Weights of a small GPT-style language model, trained from scratch on English Wikipedia.
Size: 20 layers, width 128, 8 heads of 32, MLP 512 GELU.
Training: 182M tokens, 11091 steps.
Each number is 500 + 40 x the weight over its row's rms, rounded and kept within 0 to 999. Layers, rows and columns count from 0. Numbers have three digits each. The size before them is the row's rms in percent of the matrix's.

# layer 4 attention query, 256x128, rms 0.173, rows 216-238, columns 0-127
062:519489414510507540440468550498564502510533498502532508497532450411464433609588527490500467469501521526472522503518487488489495476492464502481422476462514497455524472489565534511487472404505523642445542534541482516468551462458512471515458460425547498517462522450529465403489517488513503469453541529463546554457569531508486549450467485528464540515513478534462495502473425532485465464525
097:510545583535502515494600502542472453530519499519534567501490497523462554340424560444472617502507479508504510547528513479492536502481513486440551488542482469521451553472466494531488552550499485433512473492487502506593462499532496494464455493523474541449497515526500513571436506496511511493588474530557479502519481448526485511585501552527499436462497440512556498486532538502493545508445
092:481538528551478515479601509547503439532518485516588557459488481527431509358442551432486570514498483489513534550549489475467531518482507495453547488544475461504468528493445505539515536594488457500497493495520490516580510491549519470456427480489504555467510510522527521550413489531486518489544498508537467488471469460547463536540490540516531420457510473560582466505538579496476502466436
072:508595480578489496431565522528524409510541466523592536429505436475381487385502555463510542494491506507508513561528522527472495525485506453470522500502507449461447504486458480530510519518450474561472500500559474497538548489549497453485452425436491523497462519498543529485426448465501511478567514528501511537442494474538456513487472559519478420497521489542539458525480526550467472445465
086:457445384460471498459396509516568526511516472449508479473529475450499429637600492502502416508472538516518567470520517486500471499500527523531438483483497519488541442539526529460513424446516530610491519519519453530448543475495507487543479498492567502519490510479516463401495513507473535493431515483453540520496543559499473526436480466465531547535505495534448464511495491479478467487527
090:507451507502477461574429447493457491583526556471441453522451533579536514594494484486509408479445525473503469450471480551495446474532519583530524470496491551525495447510482501487521467581505414462526475472518510466436488538498475467510495551568489475520580469524523496478529524516446498480404497417481492437535469542506520466514560495480547427450496590526516466491524519454505514491512
098:530551544563506511492599505528479430524535497540535563486479467502422529345446580451489612514495488515490510565519511516497512514496506485431551490528494471507469553469447501529492572560464453470520486491526508486583485510549483461449477478483453536450486489515514524560430506524505503492595500532550488501496486472520484527567505545533491425463523464525551487498521536555492513474449
105:496451433507478478531419482490513491557503508467485461483477500543522454664579475491509395490447518468528515467503486560485435511504506573537474474466503565489524414526499520488524416540526462573506488491527493478415504505492518463533477524523545479514561503500544460411531527518445514503389508417437511465499497553516502506460516477483532467503497543551505459500492507467495470487534
106:480429593497515537442567512522485495499523500489510546494503517508529531497480541471449624499583472523486525560643500499504533500475510566451507496503482526556529550487479495538494557488533481437501492499513500473550503511514506495464493552516463541519388470413475491519438498511498508510586423502521501451540524521518466480580500490519524461483427453526534544543555481413528512458497
108:503516461523495459561460514449520509495464516437521512521524496509542501528471437474545439505474535470489514520343518520489492504489531495579459470516473489505464424485524467494479508491494500556479530505468534499506501453422491479503466483468560457490590491574545504475507502401457483472417542516536490559463496483521509529423519484536525536553611462508479412425513506587455531491480
080:492523461516501450516455514430518512473441537426491529526555507502570516575509459459517471495505538476479532540394512530498487443466530536560452499544447488531499429521523492498450515490528515557445513522436498494512511448436473515495490521479552448505566493526521509505514489394459469469429487533547513526470496501505497532428533457529560500553615446524477428429534498573426535461482
081:477471565491491529413574524495525506526552470521484569523517520505513556506477524550477610510602510515486519543623483514520568489462491562451501528480480534516551523492481502571495560475501476455518493516525488430549538507476495514452493558494470485547427503430424485513477508507485467508567441490553510446523520498477474495518496499468521460493435468520551519531544427369517526484511
113:515566405504483467552433501474526512508479523504492459519505480493478479518514464513556388494427528475506481448362505500491470494529496450551494484497511466462475427503513497468500443509480498573491505499488500501453504488462497502536499464471546454484607533577547498483544499470489483478413558496488499561454478488498534523409503488489480547544598522470459439429446523592475500528490
078:468427612486497530456580522500525509525537469474487556527515508511528524494449526521452605512596500521490525552588506520512557505464510569474464491496468529534530541467473500555512595474503491437536490514528511478575537492494480514432477559506478521544453480452441452498449517492494483512555452507543509456529520485491437476519510491494534448480406450532556527516565467399525545484519
103:525544406488496471567418477482483482484470494502472446471478485494468471506521452519553382488403520489521488440366517488499444505525511450554486497476536494469471443500506496452501432502486525559507501470492524522435490497491508504552510436475549477469587513574557528486556485481501509508424572499469496563468478495482537507441497498509480543517579543484461467486443539597504485527489
114:519554404505480454553427485475501501500474496499487452509495479495486471505513457522567377497418528481514483456364509502494464494521503450558490486491526487462473431494519497461505440498474518563491512479490503510452511484466495489536499452472538459487614525584540514480554489473496492491416570499481508565457484479488537519412504501499494547530590522481469448443454518588489495528496
109:473438598499504526447573523519494505492531506476519562508514525512536528502476534484440624516592471516483515559628502512503545499465499563449513494511467517540519556493493496542492567496523470448497487507510489482556500500518499502451484545522453531520408470422455482520432517507507504501584419509513492441533526521517467496576505486516535451477432450529538536528561481407509514467496
109:523568411493489467556438485479504509510473494513484452498490479493464468495513453522553384498408528479517479447365506491492463504525492428545488493492525473454475456500513497451501442511468512561503510499492512510452506488488492509534511443481541474480607527587544508485566494481495487500418583489484512552462471481494528511412492512490468537518574546480465462465432523607490489534488
116:525556410496486456563436500472516496499481501495486456516502480499479487505503451527563384496428528475502484462359502500496473506526503458558483494495512481458467430503523493470502462501473506563497505486486500512463502494458503497525483459465541449482613537589533505482555492469497484481413583503496505554461474475499537525405500496487487550539592516476474438437451503587475494540489
110:470448601514517527455574520508500507505519512494522560513514519513533537490472547474441629512595479519480516562624498509503536498467495563457516497509468517543523548494482503537498561502527478437494493523502499485559502502495489504459486547524466532525402465420462486509431506515495502498578422500531495443538524509517468493571496495511518451477431443520550540531571471405508511457505
097:500518452523500451565456490460509518497460531452529507497520495512543508514491448463552439483472518468478495516369523506493473495497526502575459456520486487511464425492528448484474500484488492563469537503469532522500482473432498473543457475457574454508607516570555514482502504400467488474429522540516495570457487518537525519425521475535512542546611464496476435423511514590441516484479
112:479437604503521533449574507523492491504520493495510549502488516513522525488484537483435618507576471508497521550637495505507543503474501550444512503505482522537518571498488490550503555508532482430499489505515494490544492518527512495457497548524445545512394466421461484512443506528502508513582426505507489451541526523508462479584497493507513455476413467520538550547559480405526515475513
108:466444593507508534448561513517495504502514515484521551509501524505537520498490533467438629497590465516478525552642493510496532491469503558439517501519475514544521549491496498542480551496520489450494491516501491479555499504511494499460494549531463534524389469419466491513426505523502507508583411507517495443527521527514465489585501493510523457477432449520540545537557479413502516461505
# layer 4 attention key, 256x128, rms 0.155, rows 216-237, columns 0-127
069:532476498574524503559509520445504520529497543472547590563497478496546482501466469464502486462527534473559534487448509521515493501476451497495474511495478517573478551454492484542486622466519525382435546497482536555516495482505508566441488484525543538545512404484532513501373430490486525447533490486568484451533534419515505483458457532544434471495569493529519489445487526552509488493518
093:497562419460476449451441491530481536459546499461489463478618504483451518541527529542572517530461459503482510479459496502577512498514535554489550469467458428422508457501470538503475429481495505559528512488505435499481478510439460510520481542514551451518476545486463519485652503547506487539505534502502533595456475590503488481526510449484541511525481496467463500550479423463509529550533
090:495540432466488499459450455524498534494565507451493465478637527470476458554510510536545508515465483492511477494466486525585491498518536540502552466464479437426513456500471525502478449475488492564541511501497469506485438477433461538514482536529559439502473484497470509505673488553513471521511527481499540604444477581502507465502496434478511514494483509467468516580476428503529522541519
086:521527419471476470490460477494486512477563557432474523543618506473495494513514507538587509465504519460501523498483465519588512493492524581509498482449462464494497446482435512546420524431511531496528529476468503519500443497425471587480480528527562448514472441472469518498589462557483473519534515496504532588461525567520469447493455458512469491518600484514479475550476414524528531531532
090:483445549547540545568534464485525536554455491500529570497400499530551456466453447494450470497504541509542530511503519521445457515505501466509470517505559526565548554480538461517528561534512508424487493510494570488512518506543550497492491504513522557529553470520554480505356480470487524467475488459541464370544496409508534483436511526494473474465497556523533499459502590502488478450470
109:466449599455473624535567457499544508542518465538496461481414539473513437421486494494378474528519533503482456525577509459453482508533498467483441543523567559484510501532517527467498470555473444527568476527494528491486471493561538463503493494491440546478497525566510478569567497456520506499461442475442487466560458477547519504506512514517472490454451578485508499576494509464493490497527
096:519555424450447460482449502522470509469576505446481476520620508469453514539526536538577503499472484483481501473485479503584521499517531533485526481467449426430519456509473534541466454468500509534524514479492458520490447502422438530502478525522541453497471499478451511492635497566505486544541533488485522624447507594514477490528500456515501501519520483462470496541476400489520520543522
105:482413584478500612558563464479535512566512473531553512475412543489525429432467474504396465492521548493540479513560519493458461506504496488492445537510585566503543524486522487473503546533473479494520498517482551511497454489565552520488478490504468576501510451548539483560489482455511500489449459477476482411551464454528544473474505528522459466431500589511506505558482556491477482441503
093:493546511492491432493404498579439490495474469481498430507408492477542514593556560499499535512479516509508513469469496500504472501509499557508508462509471507473501451547492488430500415533543500619516515487478471500409510488469483525519476592553476483484495516460505523545584509541511522526434502494549524427579493515485541497546525438511549441501474506466416480481534486461466552491594
120:481505477527504557503607477402549458483460499553461577486551537505496455344524481548502434504535457531485456546521479503450490464474490433411524520470483549479518540490495490468502567489480509493554483534512549443552492527463531504488465448481499535488567570533514488487506518454485493467526479562544507536471470548474436501503521528493505537492435517566593497554512488511495503530422
096:461498499535492569480572468441534406504434495548454547466478520506508449333503505524481444533510470590477480506531504510454460443464487467401480534502450552472522562517531489456484536500488499526546488501496532461501513521465552462500488458506508546519581546517566516520514492448509520472517468545585521496499515524475458507510533540496502502485382536516571485551544500493481505528448
077:501509511529491477496393510548424468505460492472526472496368500468556496556572576498498539511478516520509528453461486487477433534477492548526470486518481537494486424530504491460484466551545470629509489482460506489403532484458502504495508565545489510503535536453549510558533497496503484536464493505540495404562517502479537502525544417519548462504467486460416491514559467508443547487559
096:508463504512498564525608508430565503494525531530490579482580519517465482388456439506502448490540478495490476526530491503497535485489493447467501540495531518530500553451508503564494579478455511394506492540524534490582494502527532480485506397446520538515509491542494484459427501447487498469574495510454484567426497496524458506467478555478457551494522494538594504507477506535524450515408
076:504510489515509458494411483539452468500443481489497472493406477463557482553583560512522538530479508525503491476455472475483451537466508536505478481489461552485513442538469498432514427532553487617518497475450499509404532502445513513511492573555486486484522533443547501561558505503523490533437506513567515427587482537463522503531540432518563450527443519506430489508558455483469557481545
094:520480490503508554523614512433559519503534534509496549510604508525457495428432440489497457475532504481486480527554499507500537503498496454494510529498527487525501546433508512570509570451441492385501497517537509500593475511530494474495488411444519516503490480551484485447443499497497504471550506499445493580430509482527437505445474573494434564485544499544580508507452527534506465495420
098:495463504525506553519614503424561499495522542528488579502585509517459486407452432502493450478537498482501490532547492514501542499496496446481505537490516509532502534457510512555494592461460506397488497523536531497589492511523515488486502409458509527511507488552503475456419498455475496468564502517470480567421502494519440516463483559485451559492532495546601517505471514536510462517404
096:498543501485504435476407491564444495505462466492502424496407495463542516579566569513515541508478508522504506491461488494490463506502499549508507470497472508458501458558499494422489421538555502619515503484469480491404515486467491528509492598545494479494510530455504517541577512525510516536429498494542507441565499518465557497549526437518566446516456497458427476495532480453473544493589
096:517464490513511568519595517423547502492528530523489565499583502529457489412446445503503460496522496476480494512538497510501534501494502450480505527486523490524491551448501496573507581457453502375481498518533527511604482502529506483499509408445522519507507482548496479453422498479480493467575512506451492577431507497521446509453478560493433565489529499547578515510456526535517445494416
101:499456493523513577511601503421560502494515535535483592491582516520470472394467432502495454493544483480490491528542502499492520497494499450469496537485533518528495536448506504559494587471471496397503475520528540483587487506508519483477506397452509518503512495542508474467427504457470485477568487518454475553421512506520438511458476553493470557503516484547598509524478510545520458510409
098:485529513488493442484405491558439495499467466487511436498417496463541500581562566509506535517469503526511503483454503500490447494506492545503500472506484496461508463563497491429492426549545513629510503495456492502407515480463490516521497598559481483488496534463501518551585497521512514528432497509544525431572486523464555486548513434515558435502456513462416490488530479472487552491580
104:488499485530500561503613484423555469498489503550454572504573541505488475324498485546495448513542460546484462548532485515471502434470492423405527521460487528471507551490503487481499555503469510518549477531515533430570507522488537509495469437465494530497545573543489493484518499456474496457538480563506509552462482532490446502507483528481498531490456511572592493542493500497501485535434
096:491529500499501433476397488580448493496465478485516422493413487465549504597547562502507548519478513515512518472457502490499469499498497549521505477512470509465500462548490498437498418529548505621508508482457481505404522480478484526505483593556486468488488523460502505534575500529519503535431507491542524436578491516483560494550521446504547446508478517460407485483531493457486552493590
# layer 4 attention value, 256x128, rms 0.072, rows 192-223, columns 0-127
107:563535489467504468506505511515474467496523492406495521458515543476483487486455480541457479494427465526494385484515499500504463523487515474498496487495478633587559536500508493521522485505444505460469511515497451567505505471499425535494502545481468572498498460543474467552530475505488484486486466551453569560615504506522473502472507509452485494465438582423522493456540540577399541569484
082:533456507509492509451507480471466505523473550423487502514490520491591526495486509511477489468550521480557498540477494484497472538489505481543543402593496437442527466513522504496466527415502471512502575522523476403512561523540521450532543467432518492454515565542533483399504546578540424485460516530510467515410483528439509487476516516500479436532583486534484436503526432516590506481482
087:574474532523476452556482466561464506403598482483500508490453466449508565500484563582515499484457510466476436535541488511497499520493477570452504472586492461461509513422529494498494485461539530477460498495482585557542478541534453468496521502509497520519497562467526494501531487483556512488474492475503557413373469514491485469462488572473491435391551515458512473474470535489447537508466
077:421483503518437476472479459547495499501530465546477540492443538577431508512517528363475482490496510507487498532478515436532524520476508559541480489429529439474528572513476401475479488434489527512436520530553521399517465386511464522528517487474479495465498563494493498485491430565484535497534487406522457501526452513504480475452484516480470436468423482548501466527478503504492490426470
078:457570478457481487522505471535429474461456490475509532505555513511465482522501528486490487459527477513523420498482450571528510503516466480528502486400526528522548457546534569463540517529409500448441490543462473492499509433485487498524560516478479507525503416603456544448502499422553562471494431557502471535519459533490519525519541499449461559550486558483499527526529510586425440583541
081:508452494499535490553503557365517528481438507427500475477472450508456474483484600626554532469482466421519473502511475523475526523471509499483446519580477546476486464512487487517482512530427477513490515518562476574497549560490512515494476505432501536515537420504490490536529491416536420515532522584486510477486512549530474475531501475410540550540500490523485596461524484517492495525489
078:444456483507504503425502418483487495573516474460474477524485462500498495499515495536502505533537510482527560527458478539509524506494443507564445516502506413489502485511531526475467535529461462522486484494567442455516489587487459500493571467419518491556463533523466461550487494363537484515492523433541472549632479555416502525520435518508457442541582463498477517460501476508511432461484
106:529526500474511551493506478553461506509499544477505526505510476494540512489461401411473478478455489506509461491532474499463456495500490474533502526456510523418483491564489507512501472435535507560482516520494536459498489505504525501486488518640564491511570494519485455547483491642395485500504519505552491552518517516502464500453493466459502399427446499594526412499468553493578509516548
079:525539498461510530473504450488471497495476496523478522549517497500530541473498441442509476441526481548468517485447510466413504483539476528599461398478520367359516506523523457489559485440492484525499468484549494381517457550498505502515518496480513496455506526545507472435491482582501502504477495479522459489513495558513469490460506464572474440507415470592507490529482528528536516462542
086:532459521513458526522482497451507489492497512519529511513496534495452551464513469503486472473504490629530482494597512510460472506490456535472501474564485437468500491500499437498406501537527492545503442490445536476510463524478394473531486501591554484482500568510462514451507511613472470501469515457483476451349469454559470474473543496503483467443521482486495481478511490487597461491574
088:472502505517499436492518497544536547548506486622484522506457455534500481518521540446487532526501554454503529490491502468585535532473495499456432580383510474494470527485470505485512491432503519486484489512549529545474457456496636522479475501409512545471498448453529537481464502401577489529507561450552541456506479507481507524544499451525511538568508485536497551503486457470408486472472
101:455481519470495545425507450455497447578424506517509497517516512568505509511532439383512491461524531546505563490505500548502439465483486486545496498405475451476495471530502501524489522520505502547534508495508423399481518487462543512477481483543553472522546496535492511479498491606454473503527530444492402501504467464491469494533526436508475502595498470623496480504505472523595446502543
118:514471514501501487439512501471456531488504521506514495511467485527553493500531394427525531529509552473493530521508490478548530488495488495552470555357490434514503511499505502515526501485524501522519514499510503499477495492513610478509471494377553520487596505490526511438451523573429489495481572477575535424399494492510558485504485468466536448557499447598518527531514523483509468420496
082:516494497523449520527498500492450472595470509447542523487490507483504492492507422477526496481526491545476495499493503525432495487492508565574508424490513383450472510552465519496557509498466501551503395482453495450532528600511399474484514475490580521504507531562454515376523521455537480533426492492558460517540496545473464483443472548494509432473511449545496501502479566556540483495540
078:477494464510498445416465464513516469520600444485460553536488546550482487507511502403494493522467512564545510542503474528472485430530507511479595543482431500501515529489511501469476548458489478476467491529597469348506531461477475478463564461497513485398489552509507489479512433556519519499510475473479429537485500484533518562434487542491529444443476539530497452443481462533515536491459
084:508512476519481461563513538569437502542472505575493541489438447488534504476508537379497486474566568501474508501514507538476519509533512516432496393510530463444432488477453484502492533392530510516492558508559535487517483531549596536507554505500578536523520533488508525457463541463566438507491534463517506467465493514459473496439465522516503397465528526543459474545455468489486503414525
076:484463488478532501553514546423505473404423536519479467531490481516493498501515513628510509486496484485464462537475537536431544505536508433417496505501502533481500540467505500493472494512489443481556485500535528640512479379538548545492513507466472514471571467458472563494495463516572452504487488573504530450436522527551497442537517452532540536549449500494499551534526522459477563495480
092:542469515491474465574481472498478501486571494527494480487502480480513542498510574606524500499531527525488459534474506512554506542490509540365500364622488475535457521415542459507506523517516494469474465478482517551522519517464494461512506482429463489532451565439555486509528499409622511489527488530464528481463465503485486504484493561501440502490572562474469504487524482514488497543473
092:453508480475506499607456471620497461509575490558501540457482497452475509529482576516500470522556470512484456567470492523480519511491500516363519439556523494472473479470527483484515502531507508457530469552487573575531510525491497504548542517550499525525427463459501520605508493428589530493494479483427507542454475489502493525461521498483476462436453584450453459505472476521469528530512
113:495524480497519541437511517474550502574509476487504497526505518510558501487501343445509493513485489523494481497486502503526442444504485555565496527406491464432463539535530507506481497488522496551509554487517530485475495514513540487503481528591527482490526513506460544435457501666366505498481519429574476501540511469514499488490487474548515450508455467554527435512500507492587466504513
079:544423469484540515456501495493514528543553504485491479508535538512551479524495444462518516525506492624465584492467521491441479464515505481462540560527482481406619517520521497483492480515523522566509547479482498498527548422430452529510476501506466498510506466544539537563517499572490515523519508489480439568474519508479446502474522478555474495538447450553505465458492613488620502424512
084:468476460456549506595473474539514578512530458515458501506496508499435536483504568481496490500517520535518536522486493505462481508494530543432494449569465436516519509470520451493476527556556524479469439520462501516504478515462425474472524500515522527513429577476579501561546501473431589491513521463466470527478564449439454507454488593470420426483579512577475468473484602503540491503494
092:482546528483463545424509461451479519439465503429522501480523546544476497504504486491494457465486504497497463526545485502496429491490469491584484498372480489460492502510506472505492506544422484511522521514537458423476500508491424484468519503512495423487535502541491518378517479637420509492507476465508478494505440542512450497499532481520465488551415474590559466482505443564533427541520
089:507504488451463490496507538416483510426521483469537490502561522531482495513512528448488482494500506576452497494549510595460486502513528437520581519499491534464545466543510494510453511524491515533542551517484504512501534388502492492485496489593505490463575464508485477448491511671516542488509463565497437470401546482544508476489522529535507464484436465502496455545516584467579483453503
096:444489498482511488572506504492480567503504472502503495491477485493503535492492596539501491494555526442511470513523534505541508499501477488484403385554473449524408457512554477489504507458527470454510580482518540466501481641495570536509502495413519513586471510472536449529494496477643473491512521523493508454527485523517509489545505515478488458495635546474474518483500502523481490503460
092:505548519502477530482507556411470466565455531535479469471462506542462464507521588552493510491524495484512504479467495467527557516469485488562503474474494517617497493544484502519536492494452482489504565478466444459483531513541555492472470478396497508500498482482502510530483519394583461523538449518548517508594472516523533494544501475424520614535455505513487592525532462509381508506452
082:582472508507503494495553565460553539486474515556534476527452443499485540463528524570525510471548503471483585481453504552504555557464491510469443481543510502535429516453500458503549496516486506478542502481527535580470471480516630531509503466399518482484499471432479500549474513435609501511498487472537527430507527518505518478573538457538516540546502444515450555538542470456446509420494
115:494418476504514528441504484483552494498471513551484486527498459537469481520527483450513534515506549483505597499485498510489491453485468514484480594473492460425519513540473518530477518518545489533482461500527535490485506421481644488494527481552517431497534514499493523510488508559477497504523524472527455475475510467491512513508501431510535477586566441588482501544465526407664499406506
094:482428469501522470510496463623527505510523510611472535512487442456566500483490550465497543508494510490500615517512496518487551525519511516452479527513500434552521517475524505482518475535548525501510499499511524548506476480427589526485486477405561577502493521511562449620515526411550500508526583474522515542412470464482537489521504424509521511478556518505469528452504497437504516514504
107:489481496487488488523511474435469541482425522486502470499488517542406499489523624574508512501541514476474478473523508471514518527501520431515496539537518570574497465544496493524526497506443504461515478504495463473471472468534439495519490486419479533476485478511476529535505503399613522498530429558484526501617510484517470489588494537495518615569513534510493549494509493522384497486455
095:447481493507493499529498475562527506474509477563516490523500520489487511476511527442454498521528507544462559483478488499590505579508488537499461447574490472588494450491525479471460491542553473488486508496457545531502449434419613497496510491504533515533460485427505493680499526517529532488498559473456462502489521451491543475557501485452481503480605493445468520546498466441557447456512
103:511527515511487446559471515496507510508553480589480513500475488506478529495522625628521506506528493455500452500488507517562560487524503508414511394552499470541496472451497465506515512534513478452494479487517512495505475518518456477483493473412450538500452495440518512504499493345558548497496474488447512474468477490516515506533494559491483534502503563444457555504509447521367493533463
# layer 4 attention output (transposed), 256x128, rms 0.0843, rows 192-223, columns 0-127
095:468543516500475532538501511500544511498470561559442464505445468470553534558523466526508495538546515434485517458521497571447531511476533538489540539492559419459496482486534435467489484486593443569469560469478550549478560500529514486485435426440581488478489526451468502483493514503532466386508515491478384453509487474535524484501504540582470469543507514532516543510417503487562507439484
054:505576492498548483480518533513518473480543459561492457508541516518476486438497520497505472456485509468445480528504498429485460498477477528487423553495428522520521414503552490494532526520453562442532478457471505423511493465484479477490506567621468449478428490533512531554509485450487497488536416508525535516461517429508553517509440513539578582501468490447496620509486476453414441476479
068:504484511484540505479549515451549499530437613484414478543555474493520502494550469520525444551523491466451506507502565626506448525493520569552530518403493487427501491583524485507510503508543471476476539483497426484482579506468549482494515429420481542474506506472448480460530481484529478552495515479501410573590449455528550464517444496523497504530496529537489481527457509540537481498511
037:522599516483488450441489506461475458474518539439497459525543439562551500461517533517490492462546497568484513496453535469558429493460504448466488524525459493511519463456504521577518501546438501430485569392467406483481473528491533474492540523576487488481460484514465557472521569445552506496488518482549542557427501512506504492566427524537473566517512544450499528469558525520432453553501
044:467535493507505528544485497442517514487497478575509433519438471453533500549472454485508519499401547420503590466483524527456545520488549564497482512518536499499490527450555477464480503496559422560437519531540528508533581462511520524442455498481513462449513543476508472498472502517504465402541461488435491453466484439527546536507513459481521482574498497584503477522471487441532536373568
059:444449524498525521445435462583499466520545457507540519497527558451427491536449479442458503485527521479524563516529470462559498506484524515474495462451488504495555553489497540440521516519478481520522431582522516438573517448468453545468522519532514483525546548571510461513417457568508455597528412476506517524467498440509518550497478506455477497461513496523484396546507457423544542469539
059:522502534491513502526511454472517464435488416509585536491531517506490506503396527465485471510468524493551535483515463476467523564467465497467468519491482549513499518489523499464477489501434481458435467544531504476540454478510482496553501532562487528473596505556520459472470492614438465576496451545460572439395509466524498527493521388413543541515516537559506480549528498467512550513549
100:520558508507449436523504514500523486500528556522470469517496469562521510476573551511511533503572480579459428532469505486494511469484503447498473529540485442575513447443492512562504555509502565462498515442477471497449489512508522479498522486464460461497466476468469583486580539448507526409505546489538519483506502513473527444509457570566500527563490510396501614436508544539449429527431
060:501547509481495441497506524535510481509526505501465473520505507550493456465536539468521554478518513564486474543509453474528449454464508487427463548531465495589544459447505510589518523531488574492494515466481468426490493539525522480485527537569498436497450490457479570554521515445503504422522502485526547579464494462487507488496427567540552547529541495352488534434520521489448397523454
048:506554487502492484480497502556471498446537528509513478535513477556549469434532539513501524494500480556479459487444516494477525445497441510535498516494508541484433452465513501560558449507502523462509545422477478483440477522565565445503504512462490468548460471462515569557552560373528541410554539552501558476518509547494596458504491513524515557560495500488488624509497558539456490494440
078:514418494480505526482478494458498491523501467400505526488549517495450491508453508480488469506515488560532515543479533464575469504502519450497500442523473527503509554557466539515481549526464532483522476534527443479559464476461449508513565504567467510506539516543519465480500477572454476688461483466517499533454502511491450480520497504457479471419514510516466375505553488467553555560581
093:487547482516461469508463507550468472462583418496538499477487493555493473477496525510496550451502479596536434495466475402478532455487495455481435524569488508585496479444490542532497513513463550484537481453486545481490477500536495483519514560590468496530464465541535569545500518464489529408529488533533625450465537538482515492491494512510545516500479467420516553487562538432414508527463
112:497499485504526467536434491490503482558532459459503530479539514553438487553479549459504473460534458606490493533478544431549457475481486458449435467550453538541520516506451535528472552542436564435558467460508498450530475519480502505497565504616464451534467468541526529543542483505460479605506450473582541591485514470466432480539466512503485529451490490451476465474548491483506497560489
052:502563539479521434525517453515537465378516480532537486508534531547491476506428554460503503521499522525548502496508476439467534525422473470403450595497479519492513496404519453526523457505435520430465522538506489434528482521553520458522495529543468469522508492488507539563510548541493486507549464531476542473381553466519530497513490432443523595561536543473485558487516537466479480492485
038:519617516498491539521521513468501483469496528507486431512514492487557577467463545536540423486526499524469509486503564430498495499453509530569486550548504482494427409495488425466460465464503452449494533379467502547476487503483549475565475546527514522457436461520493525473500531459544505478545533539525539460491495526565478506560502452570514546529458505513499606487490516478383488491498
066:533469520455526428446540510421547475439483586413476489537589466521494468451488525535517454512489497536481499568495578518550424557480487485543477564447455524465562523539501501540501484543453516447471531458503405415528510498461465493525577522532388501491458496513487516489533515487504484601488498447521463547473504518521493469536467512473521538499501534481492468472519507548511466583535
050:442459498540492497449431501586501545621536533481490562504496532437418455536534486479492528465522518487506535545557492529551451491553537532520510441494507515503546569544487539482509490495548514546575449589511505481500552504429462561430519491485481456522483518517491460511454434464531488539494466448519427550545490511473490557511507577505460479431501478507490396493486449514552454501490
072:476424497485581527468541510513507503475434513471470485525550485459498477467499452508496476511414514395490534498541547584508467566501504590576535533401510543392540505582527481443536466490523448517520520551535477495527535492493505503487528512484520574497517523510476437481467469528498457568510482470481446502552489494537558501493504462456531486458511495553504420569456463478532567477564
084:516469519447513525490576480440514522436437605493470449536534462463555495444513476547513479530434530427464528486509520610479481550502497544597558535426542511439517507547545470483542476465545423551428574510510435518482530502488483489473509458397469534483523533447481487460516488477509505510510540497457446460580467524536531469494512527476510500556527523531495503520444501557526483488524
099:544542503514450429550488520541454489480534509531492482494504515563506493484523556490493528481534455597485445518491463441498542451510498420451445530583484482597468432468468517551495537502457579463512512446492483503460461525509523488500506476501499470516486444461507580553577536435492524442511535522538550504491539524470495461519460530540492528537464506435507633441513551492436453525433
059:537553505491482508518500495553497486481543450532518498476476507548473490445538567497480574487521494560493411512496414442500509455490455483503464492535473488569473440452482512557524540478453579459507473525485494478481406524524529465489536548545534476547474465505505560505542499466437518436479525521532609461468501533467569478490467528495542553489498479409474597488533498513385450546449
051:505498514483541478448601494456493467428463534459468461536523401566597492411495461533508488533463501515481459460502545571475484535488465537573520491427512528432491468566511490571533446494488469465476527472499437493478505524549535450530536512480483584494538449491467523389525542486539501480523546527527536455539471552515565466515483433475547522494522537454503507512511518559451517531547
084:471560471535459484523461537572464496565552468554486471521456466558534484495530492510501559466525484534509454466469478460483532464489527491450456520556510462561484437475508534543516507519514527509514510412476523478463528502539582481485464502561548503504446472477472558558497522445522514322524515506544557485495530464496558495513455529560525496521501493394503564500503533412459495463442
062:507588485534457498461461513544484495543573527555501515504467472514520508471536518526500528444542491534436450525455486431488474478517478528520437486540465476543478445459501510515528481485490522435531483441488514456467507480485513516472485534511448417483389493523503546520526513360534539374513530507534561529483505504477545534535474525579521530538475490459501598454496505530437428491440
056:475425516495581505463500514489518489488473533468503519509576468463504492529479448485492474495435491427480569503535564575522431561488510526527507549429462525421569532537507502443518494531491416490537509553525451485545542478462472526487524500540453546485549565564491457473473470543509431611515438462498447528493477451519520520481500502489515496478476506587501400565487470488547533506568
079:459442506510548534471459503504497508487508428459544555481498547452462480575430453457494475493463527475569568514504502465536483518504520494435518497524503524456540593494492513435474492504497455538525464584537526501544519487494430543502478516550504506499524527546533426494420490565497449571501475485493474503411523486519408544513543485449465458457546500543492389512516478482606541494561
079:473438516489541521483447493507480520526515427438555559467548576463417444538449508461484488484479512499519538565523504493527455522508502472492485465503484560469536568556481533479494521501476501517529430589528481488553497480459435538519530503568452513527525523563551407486451463537467461635486466468521489537449505498498432553503539495454499468444518497522488408528504473497555528558553
108:541513497501493460519485485489449488510552436496562527466521512537471473437486529481488507460508459577505433517468471415529517447524462445542450444524432528564493486475458554528505528490430570451541442533498492485479417513478445518520584539543440499526523477534541510471543498470438563576496523512522616509484525521439468484518500525462503541463463481457507510486584516516412473577494
084:492435524446515539509507476442531482467471500381523508485544542521423507460503550499517465520528522545509472552507566481516449478478488452549544446478497557491516540573461518517485562491489525508522461527482469497518447501492452497540567544574399494515551496518542481453502464569438495654476483489487553499511440531483466464452521520442510505456501469498473415545535484524485539550548
093:468477505539515552462486477501518503530514434489533562469463497422519485567428433484462504489454511408562553472488471493499532538517516557468502472492524500441514575475530503452489454501520429557498497572557536504563524451488483537490457510530519514478516549544524449447418482556514443505483487490477455450420515503511497551508537446496498446448529508550521411532520465470611552476579
052:498418483457523555496486490431458521472479477463560556469514454532515499478503521517548536495459480512502512526492544540431447470533453426524529458436475569457527530507472525517494504493486474510538487509490474541482442518501440504507522542533375548511529496556549464475509477477443523567459465498467575524541457535477474483430561518447522496463444449562490406550531508604447533571516
098:467406501482553548466501480493499495489433515437496488510529508424505495517440458480488467502448532411509584477525534551514463563509502561519548509441534566429520549550529484452505446501513426542482529533531482500547540497483503497492483506475545536487512538499494457494443480554530453593512475502471437517508491487559492532491518448457489463467522498573511379542472462485581568459575